Weights of a small GPT-style language model, trained from scratch on English Wikipedia: capped logits, 11077 steps.
Each number is 128 + 32 x the weight over its row's rms, rounded and kept within 0 to 255. Layers, rows and columns count from 0. Numbers have three digits each. The size before them is the row's rms in percent of the matrix's.

# layer 2 MLP up, 512x128, rms 0.421, rows 464-485, columns 64-127
099:122156122166139167055172119106134154091077106093162162148120176120193137084139065086087168127111090132142112126095112101139116132081123171071151157173149089130093117123118139142213156116120105
105:143083110149099130177112134114101159083157105145154154121157116197092158091139106089154151092136113138127093167142123168103078096094150111164183124116182069120139113171162212097147134127163119
089:168116156131129164147131109155146140083125094086164090157132138134173147154146094147141120127143090078179135109110142065161101097066100089152129113093099134087114159172154039134155058119100135
093:119120105117141069205140099129096125128070128129083110173115139196136040127085145071155179116145108149122146130193144060147110163116128113108077105089124089143151105133121123184113115149135161
111:071150175133174128115123096109147099143137153196147139103126119129124121117149109134135105089145102157141077104142171136109170112119182132157132105090103139126101204112136111072119137168102092
102:141109141160084151064145168115186086106196174096138132093110112170142134075123082161131143143152123173090109064156138111108134103100099112153097126090149104177102084063147140143115118157087188
100:165147179149117112135132171177081116109074107128152079115125141120119156124111140107120126156139083147092099119145048157169156160063135132113113127158134073111117160106150144206120148129126188
100:110153190163098122126101110140178057161072109098081132154135188098132098114146154130196101160179110155160123122147162120143118144166191107180120154140157121125111180097169133136117116133118149
107:129154157124092179139138074075145192111212077138086079144156134138101185135142119092085130147137145106134155134110108109113197141109120143125132141128084156162139173100103134144127117157113104
100:136172113113135122133147130087100135113092139143131161098122115178164160132166125154082138209090127152131137076137075095136117169134125144079089115166153163079179153066113101137145186140134099
101:092192203091107150102127115100126163219158149100107166103110074115135078126138083181163175170134116145174149107088151135135119080106111117096126149151131097173166113109179191151130152141147128
096:088135067120090099121108162129098148118122118081180115092127158087041130132054171155177169128121097171149117117115140165083193099131103133101172139074113112151148132199140145146106086144132135
097:158149121161109237117100115143155097071129113093139101087194142105076149092160170204109149130149160162087141120155108096134144166134115084161114094152112096079083119132097196145108176094130115
093:118153118098097184130124095143088144112117095140112162170158190119146125067172116112100092156198088132096089144072098102170116133160109128106091153090162104045141150153136116069144105088146143
098:110126163139172138120085158113132126093118137138118132149148145107123100054127138145067100107143168149058102071088063116114137106141129089087179061110095127136103103088194208055123144155122151
100:120154122142174099084118115121114086106103180104118178053138150130068089072182184103173199125137116098174187193105145093152159123154076109135159126147103140166102163098182168093134109170133128
107:152115120108103170089116106162113158091063164129137155168127160048122107144106144151115164086112139129129146069137078100136153162142151136119107096129145171160102167094081116110135130131182118
111:141113141065105050097138152112177108163127163096110117173103100180101091097142136176147102135176133091173097166153085128131148144175095137152099194113136082146098135120152143172144125118107172
108:152141086096127114148088147091114169078142105135132159111124177120147105173133108191179138114122131117113155129184143211138136111179148155076061089137176142157143104132102068099153096146186138
104:123193080166122080160117135137168117142152109105149121101126068150141137135116110124177099093097171105106110196085126136094125098121223147143137129075084125210072166109198134115128156086134128
092:122134176108133121100174158166151159063081095137125121154107112175121146098123165128102096175160037115085120154124082125146141102101093102109085135154093118161125148122114101125163070149141196
089:172155185190088115083183129164111118175213089150129128095148132124143148129105122079130108140133094117163125119122122186185165114130110130107128084170180179143129107083115130083154171145157113
# layer 2 MLP down (transposed), 512x128, rms 0.204, rows 464-484, columns 64-127
099:129072167127140091201123170084151150172174084192164129150121120183105123210126149176133122137149135115193126117094131121140155099054119153194174138175130113122181122080155141123147089121166109
107:111175150111142161101175187119167137171152080123106109135087177148139153114142153143123109194180087206164094101119168199141129150155156154123108082119167088126134087120097024099129110128117117
096:104133146130066159130150142137149168118119098097127130138045104160120153143118086194168152101097104093168093102156128110138107156129120110138091169070112130170105173130108088133103090125144080
094:134122134145178191113152085170098073125121109109087081128097116169086181172060095159079137058100154169137117082119160168080107092131167094136140095110165125121145149101129129140149129087144113
102:132065175166223073114086128115133107130055064182119063123093183139108052089153145084128139134081064088177174093131175133120117153123178174120118129143156129089142128124106141091063080143142138
098:074090151133109154136117170141104156143178128181116108104152148185100092078138127195106132133146123092146088120143128089116132218145058131105132132117158106090135151125126149077095009133107156
096:088130130104164114140149174120109110134081093189083093090145186165131138077123144165106130080128122129111086105132065167163138123088110190091069147153057126122105112111168127106140171160118184
107:151175138190124169147143120085146135143124159151099207123124114104157188162110153132142104120133109165113086111148171062169091166151187141164171128117173165132128107157202083120095124150075130
111:122087113132147137122172140122130154065101118181111103156152131073108089166113101067092163114114098157172093108077115156144183072168138157162144145119106182146119135161134116122122152181183089
104:120131106122088090150149174121145088122156150101157093129101131099105039139071143154203166133158040121091110115134171079099159112062052141110077171153114126084110118138108115121123142073155113
097:139203200177135191079129114158071150144115120110110155099066133123113156094153118174145142136105147103136111129169130178113153110171119108068111136144151130155145150112169184100123123115171111
099:145090226130081157147137128153141105186147161092111162160164096120116129146142140149138156101134096137146175120156115115166161110145158105126145162083146167068126122125134074142151120133127150
098:128075112114180101102115140147119174128109088129170118158104078096148115132144139170148105100120135163144041123142104095108143124113137089161132101129165150143142164160162104079086161165146159
096:142137157163128106111106100144135172107146110089112103108087185140079100067143085164118143136129134151125057083108172179097085135113175119086135116139129100116130092103100158135077147118080148
098:158139150187171128120110146126114099110110125190067178118111151142109106123144143151103176166107086142114064115099086109113096148122175145146124167041112116150124111142172126128062144164144111
099:158141150135146135121066154142195142095171157108150125077086105115112167080120146170083162098185102132135107153112102096192113149118122073118182101090178113070184099122157097078165128104101130
103:169124208178098204104129097125107099157102128074103105180115107095120139156090168135124161118106128082071100076109080092132134209164094123156128085158152154135110119073102144079166051173110066
105:142159158123076119079104136080133078144102147115135159109134127122183049136163099127126106087081084104204099122090185158084077186047111108191119141115152114108157149083173142119084081132103135
099:144200103125139119099184115151122214201122136120132142123119126163106126154127145212127139112124139147150132096208144097106117092162162126153069077108172167156179149128115123125099114073092160
103:107094090108131157131173154137116118171180174140068114164083101097077085104130114160132163127174097145083190145125121134116153142124155165102082099148130131152096103137165176094121231144126111
095:119117133125144131141145148141107114047189171081093102167161082149123127121081114089125047200090083061160111096141149090125166150117128123124127173141143126144127118094138137170052144134147153